config = dict(
    norm_eps=1e-05,
    attn_scale=0.0884,
    tie_embeddings=False,
    parallel_block=False,
    init_std_qkv=0.0263,
    init_std_o=0.0327,
    grad_clip=1.0,
    doc_mask=True,
)
Each number is 500 + 40 x the weight over its row's rms, rounded and kept within 0 to 999. Layers, rows and columns count from 0. Numbers have three digits each. The size before them is the row's rms in percent of the matrix's.

# gate: layer 5 MLP gate, 2048x512, rms 0.0377, rows 618-634, columns 256-383
# up: layer 5 MLP up, 2048x512, rms 0.0377, rows 618-633, columns 256-383
# down: layer 5 MLP down (transposed), 2048x512, rms 0.0377, rows 618-633, columns 256-383
gate618 121:606482466513468516465539413462446476476481445466530410564540450426493503502486545546466500490471433513564459486433538539469523510624511545423504527542444499440482475512467526503497445557506516434497502483552539504462536532443488474496495487500475491520483527518475506492515493563584457506542493493477516570498497498493554571496451507513502451523499493500561459452447540499521510505529
up618 108:555466466448539445431518453497470504445444493543462489519517388457561463519442488582539536501466430473534522475478508524470542546471545537490545537555463500434521528506469448498513421519518576462490418570539473536479587476435513498454492483487453465465563513545381474550496456547492543445521577482509506507457480457472489519496530533547515484542505500504611432528464477516524514539512
down618 116:539497499499442505498471403465407513461486448538490519464460453529481499495490455511474497538546472495463507530476523549545518472461508492564472557486559520543511431480568438469476474437554482447522557544556420501482459482480557432482523482492454452556505469504442559469456499532482484520529472492451527510502566427525449529542495489480485530537534572511545501601481481522473559507459
gate619 098:517520416451476455523434501478545565475462546470525549453546527596480510506488476562537486513497468502575472482503490461501493510512519574509511521526458451536445512504472518595477479477500523475520457530452502478482474539477548484564431495484465466600464532503450522463507546519461493584462573489463538476542437511556504525505508515461511495522491483485532476437489518421514524467506
up619 097:549444548536516509465546469485521482435525419558409486466542525492465471508530410506475530505544548498575485505497525544544476424396514487473522461494507500519518557449523506468449584546425506511473498523516453547491399490509510529448504533562450540516642533547518522517533482512537570459512454506574438523539549536570456437493517465482538556525568506487515499568507485456468542505479
down619 099:532446534515518417491467506566467454424572454542506555517485464466469478461536476522486496518523584507519546572514503484479534524551509447524462594546458499508450449482526512555532513461480472515466508511478492476482474515473541479492581539471538439476512542491511516510504557464495528535559483493471437427556505524395526484541546530488527542413579494522525450518457496513403469463497
gate620 096:535471480570564557477504507444529476446535490475446520472455461472547519461467560506559485554518484439482455465496535504542534454437458495493531519477530507476554474530505524511527470513596534547509463515455562476542458495442456487462462465517466517534426510525540577511557512501475467447503478469555505613428507572519550482519436538462496437570561494460462346451545541586517494452455
up620 096:491434423536547456478544499502430479487485464564498505446569451450456525505451514569492505465497475480454558505480474431570455492515462469441515494471449450493456508521510521454504430513441471461471520518518424486515489516523451440519492464489461482446579470521431449441535555488455550560438488484470475456456524472536531627498554545566547507501539431517397454512506485534496549511521
down620 092:491536452476552518519538537459474518515514538429511517507532527452573456479513430559526499514521522463440429427485477466521522479545433546485469532514508504501468550531556534438490499488597494527517434559473442541474488498463520497490526509494455511517465455473564465562564459586514553532512430462472506544481499578535490523429513618504445542501475449477485590429446433510472488527485
gate621 104:510460473552531495520520552455555459506554487505544514483496465489498521524599437453533565542490564414468515439448519497427496538521499460518480501503482553493554522554506482570503508557545546520477507452585521536479526428508531456487452480532515511500535507551463511490552489538513504566518493562528504554447515410501561562519450536509561450528485428572537498506553471548532482606464
up621 107:548517456522512416518518495501494549510535477498548497497535486493521510584597514441495506521465479529560536463545556527498496542496486529569511497492439445497455573504477467457558446593466488524395496488518510527522474626476490575501458474550527560441578518519522464551565437420516559483507483507542539485517532507517522515514481473491542552479570466425518524490522502427547517408487
down621 101:531497493529477529504561452523402544502552453508555424494475529520555500462559542499484491515498487487447564476479514472461412451536531502519503494476553443459520505513439554498503464554503547530426511454521492556502473547494510449513438501493498513495524512459561506483468481464496509540502583490641538565529581539488501498499513526415581609498458490476503469434503570484473461523506
gate622 095:596432576532524516544487470538521490485485502497561554542495446512468519468492521469501559499527460457524504485550459457574481494454545526482452581529508508488456458498473568539559484478523454560546512465490501488506513432455569551525460542560466456518552518545497453529485428498545453498512513469500484538550472496478514459498508500452523457567424480486498463490527612468414567470486
up622 100:539502498468530560539435487475455420452559535460487523553505435417514486535492478455529509505494537554481571520467517451537416518481427516480529520510490493440473526551495428485539443482423426479500542468508531537477480454473446570459534470489469510505480497528559539410536517479573506417461495512532489508523480512490435409373539467500482461533499462537537475474452484550481543497535
down622 096:542546476502512567460528428504438448533492500451518516557463498520508536479491596484498424514524429568462488508479510467604527477526414524471512476496431587452467519440448455525522523540479474554525430510566510470482539429517469552470547470529496476416544441456499531492577545501537560552483430472558470491475512538514466470550517513459444440493466421510528473451496520505591474522594
gate623 104:465455505454586469457459482527496526478560456474445440458496528506537541508511502485470511494468452518537459574513551479523533549513476509504512474490490510484503499498514564536560463479531487526522434513457487541414429526447583531512478471504472522474519503508532485439521466421518475495517462477462409503550507449466483493533432559515459420562445443454479516464497455523500498532542
up623 099:554490445561489491455581431540467513443522468453498473537533451525522510471513473552527521557514445575542513527470499405482466473540440499447537489497450524541467562529523505506543588481516511549540597475494461480466462477537540525562570539506530529527467424465531475531513512557591471499431534479497532507573462480535477516510598583504471501511457459528447397476541515459579523524505
down623 099:474476522485521503545478498483488556482570526499446487443493564478506458440483487518503526509556468443505539552467486556580425542507556477488471507448508493465542507530512436478491489453531451448443479509554463540560463517531514556505468466519518436482455478502497490518506493544438517483500511476483525444411551493551445527496536500461436493472497533518570523554486520479503426475489
gate624 098:504502490517532481467523597539528404513530470533493484485503477559454512519500464540506409495533460527520487483491470486426536525516476447547508521474425444498500475541439474510562475555389507528521485505530523452512580520519517536488484522487464519436522483507552543495519557521498505500466573540484538511462453492531487497523543519482517501507513421432520540495538513507488466477551
up624 098:517525545576494453597487598507462513493490456496479433481484490534537607550479477493464510577529547530543565469458549492475468424541409517514490463555528555494426492545473465484423571453490456491496501475512456480490518443440431464443506460469450449468456438504437510517512543507522518499431491515467550503495458531546536490492562491539510515436479473416472464408518450492557431433503
down624 097:452499469521455425450510554494463521506512516479528528584575479414527452416618462484512502565483469611455480514504508498562514492504572427508490508420481533504539481491460557423522554492501534486538548537547508483456514432492537531473471502421466544474504547551447566500521530558518484451511444580527470498401476487554553502544476539470473535532465463515499515521526507453443481486438
gate625 095:487466531516469497497517451553485543494405536493497494507498490494457508417575436543506564532524568525438571530536513496488516485506475478462532553539494517471466476559462504495510458555501504539518550527494566514478532471490431485488543475537471487358448520451491438478481514503410466476473478379482552490510506481432562519484553499518449475481482497513577529459529476482460446482490
up625 094:486530477544554485562561409402470520474553515535480533469522485536471487482480408499489524518479526487522469528547471471524530485473525578531546495502451462542472459509507493515476443540496500461514484527459451506492479492514498532525531544435449451468590448479470548392432487484473529570534443573464463500532468453499437500451456482481507555511491476535483449506520497550485555480465
down625 093:437547574453495472435523522471525529479536415452518500515531575484481455537493508452483465516433477488471478460474484547531483488459524511476467493452485551490475522496460598472511514550530517498452508505520563482546498523554498465513414521530499515554502488526502441475451476478472493483466493570520478569410466547555502507523455499454500550530476550463463546498546489454542483524512
gate626 098:553503474542414525485519479529560465451467423390504468509565436524464538431433549523483561464496511509456486533530504470528469481464510538527590481455524475526492570442522489514425550555475503502533437520477482448508478483535512502482475475464436421554475471460447532412509499523468530472454488496503447425566512536475483520495515468528517516479527441561438497484519497476459487483521
up626 096:502498540477518500552519549448520504528542556548579496435502582441450522541530513533534515516513449536418519472472474517520540509474447494493506507468453476463501508536469533516440500523510557536438534573514598527475494439537543532491513543532592515482480545552538494510457517590523476529488510524558578483434443448514510454477541490477430504488521437484470545532500509559547483502433
down626 099:463403501527483530465510559525504543423489509513514534540496525506467418495500476469519446436476544510534551507504500495509531511465488552517486489502495471488460425512467499503499576539433487510469479544522451439535507572463429535533564513457431556523509570512479494498428530491429506476427532462487464619521467521439501495489482480565489570505578439505480526487522514486498547472531
gate627 100:465470465556587478533556484571452418538472514529427478531540475494490479491522474510488467544452467477521503507462487487592465413508553535498542532489513486503503530502512488581456476523443528440559516527434459533553514475474522575483489540527492523447468498510469489471501495509458507548510506518526513436456508447477580556524485477454516537536517544581528462490505508530518492485513
up627 104:544484403567499600550481486494503438537525438464479531582520498499521489450455446546508491545544552534489522515566483513575501526519559533564560446448532483453487468494498526491494550499542507454537501458475511446431531542525451525429545555524574475493493545461519521547498495449552562448475485433537498549521513496477578467510450505476448478476462497436519517537528549464526536521453
down627 100:479448470507456582468594481537468466547490531481453489501501528415478538564519471530478561533426504479473491471481430492586423462491506515545481551425498518521428525468496411497544519474525491461478518529512534526440515527506512555492523510568458509494491600467486559513443548519524575467486492530474495466514529464491498424441527556567478523475468448475480466607564548547530542508471
gate628 110:521508539523495508507596457521427505565486457465569498534556503433516500539398493494496521505494462503567504562454537528479511459498444464479416429494468525498438454458487549443463454556485538491402528553465462479500533501519536482482471529502504511508478438612537511503508542549428467397437489488556492544463497499536484520509497440457497533448546424517480495517501477491502488498472
up628 109:535470529530472493524528407486477477451538531504541492526589546453462501490467487530517519508558534503556490511536512513482481513565395525493431480494501453517485526528536575484468509588483473507395522528450523498501540506488493440528512519475555535521472496514509551488449495542507563431487445482463542512543503456543483524452480453507500539464494498526461444518517516533521421545507
down628 109:514474499486451478448504514522512512476427560508403507485494559502488507484453443472499555498458527515538539444499452468504443432500476560460494531518451546451495464518477531529501505507508490502515472464516578519595496476487519565541539496450532481480537467575487503501505519495463500507514432506440509503523555479510529553483472431516508447503533563512490443534492450535538485472480
gate629 135:507492472457517422493508598535472506532499482501517497492443532537500473647440430473486548535518531565449533539464453469508534501613533478554477523456572536506500483512468523591529542514482446528518478478495530474513479536442453548522473466528478498538511439477474507489534523552434485517457527521532497463490563518580493517514480567519560493624488518410603466391480462474518532507507
up629 120:462466460466541472484501613513478493478549498493527479501501493443490512613445456527526520511512558520507528554509531414487535519576519514505457490638546547517503540516505533559531469537538490511558469508501459482521532503465539505532541533581496545570529458562505520488557479598452490517540538531527416464501549495585509555505517543506517422573542524505497520450474427510518537525506
down629 126:486527527538472561512513394484549483468465483508477500559488489495559512427561512466501488494436430465478448434494513555503448519422478513458522556471444479489487457502478429438493493443443507515447521510513490513479551518574464517493534494450503442451507539451472537533441481408567512503505491480462525545514454500411496439505485419416426516419504499537473477498495558545478470477466
gate630 100:526495450491551580520527528554422532506466565504465478517459422418516536523435497520496487484538534484479490470541501555503501531551536505462487532501552496484519534476553491490380553557431495500572496518461580500453529447538487484549495530449541491521443466558449503426462505547506477507484392512520524512464536498454457472514460455474477498554387489476425496469568579504533501442562
up630 101:482463482515434482492440509490411579587486498512551464551583496529534481471490489512531496495465531485524541545463505451495556524504422497516476518457451528534539492527511548541447511500449405468537583571464460498453507540462561526460499569529538456534540487569546514562420449460518532508496524562448531442502501479485566498479540503532473549522499501491527566474536480458444540502500
down630 101:494445518529409468535501538511591512518417483530490476612505478453526565507402528485475528556539474518491488554512551510496476503510479528477466503499515541550516437487540572548479443497462466485488522488469466465538521430551469457488521540445491440444522542540487500529478574457508548425472521538452533478486491442533472558498417512486456500476481531479461511538471484457510541449435
gate631 101:461495473522521557545448488564498463553434540486409487503561506417530492436483456536583577558525503556427500487461557575472497556460483554475408448469500495534580534596527495531490565481455488502444542501424506486457471499497524486576524445557447488528511456539532528418547536584485494524455529496490440497529511469514534493480520465473453496553490527493475495449572474550454491431549
up631 103:513486489481438526467543548531447504530463575540497494571493515497415475491522483515514512457505501520455498535522496547504497489399481496550533468512507548469489549487449502516423455516436481408500525485448493525478550540494533485430418546540521485491541506547514519484526482527512529556434501474429553435505520487557527412444557561544510446500492493447506450502481509507467486506531
down631 100:475525430434523467522529500503556496502517457494543513488432502494441488468558527491495523532454560476473487546464614520525509537558518518503531476510547534516516534451496498500501451455526514452532515526500470473475528491380521515468588566489539452496459469494486534534439432493491450491477470409504526538432528561489578487520500473466568474547499472495452478571500548483469502510448
gate632 093:527513558509524492465492484510460462342475524556531517479550496445450514473467478524511532503533588523501540471473527561469495487502553507528516499513550569510559483548570472480491520442533453473505502511493529531503500463461464435501548494493502486524500478495508463560579494534467473518500473523464513508436519490446530488524457539467542523560509501519476548476570530507611431492535
up632 098:474471424495494508505563452516561429494455517501491509501537541557512403462503487599589489524506526497559488494505505546456520544472429512504491523503535589458518544577491486508478517498536518482403482498463458531479476498502528571540516455552410516512488421425533548451467506485498566470470435449561507481462497564512558481464455505505437515489475516523511541515517519517420551501504
down632 100:522517537499455521547510458534549466549582471527405493491483411477550543484526495509470473545498543455545517428524531465496496554505509510536502500521517564518507523510483455560491540503483494491467528511478537450526523523519441462481543530486503528497551458387531478506514540498532526585470492477475501427522484453496546447540424529479508464505502462551481397353503449549485494463512
gate633 098:505522520481467600478478537446608412471501537508479542515478455459490473523449487487491510564510525478413529560555517483451514586580447570424489464446486506517583446533441497582555448485542525510553509499527452549493544497516515516521479523468456500513440476553463559562487460562467443559434533539512550501444484513445484543620445473481522503452479427561507453505524510481586548442550
up633 099:427477526502502451577452545502496560532533509458504455536470445516539449461507534436508500454539546486504486464519445484543537441533541456512523513534547480543469574483550520484551539509501504523482531494465497462494502446485500485506458515520538468417460560447543544454450553451541611500533488509550427520523481510524446460444479460549502520482548485521488465538490547524530565451508
down633 107:506460520430484503552532548523569530447538432423528488576493478457533449493516511457508514521547499493480511452479521367532487509464498499505512525531596537538462448495440500465534568475482496457382522483435564488444529541519567537501510519536512467481499499514494543491408498484563460477522540511480483453445435510490540576556521474530482535463490472495454555551527529528495567504491
gate634 097:520495527458488531510511490463472527527521497570569476501485489558473552571482514503509524486525561461530515588475441501546488503445490522549509537491539464427450524526386492490510477477456449500444553545442508542518565490492494483517529535478419523530554521474522584484541569426517459486469535471545498473524585596506551506501478539487478489510532473460584542493496529482586461463485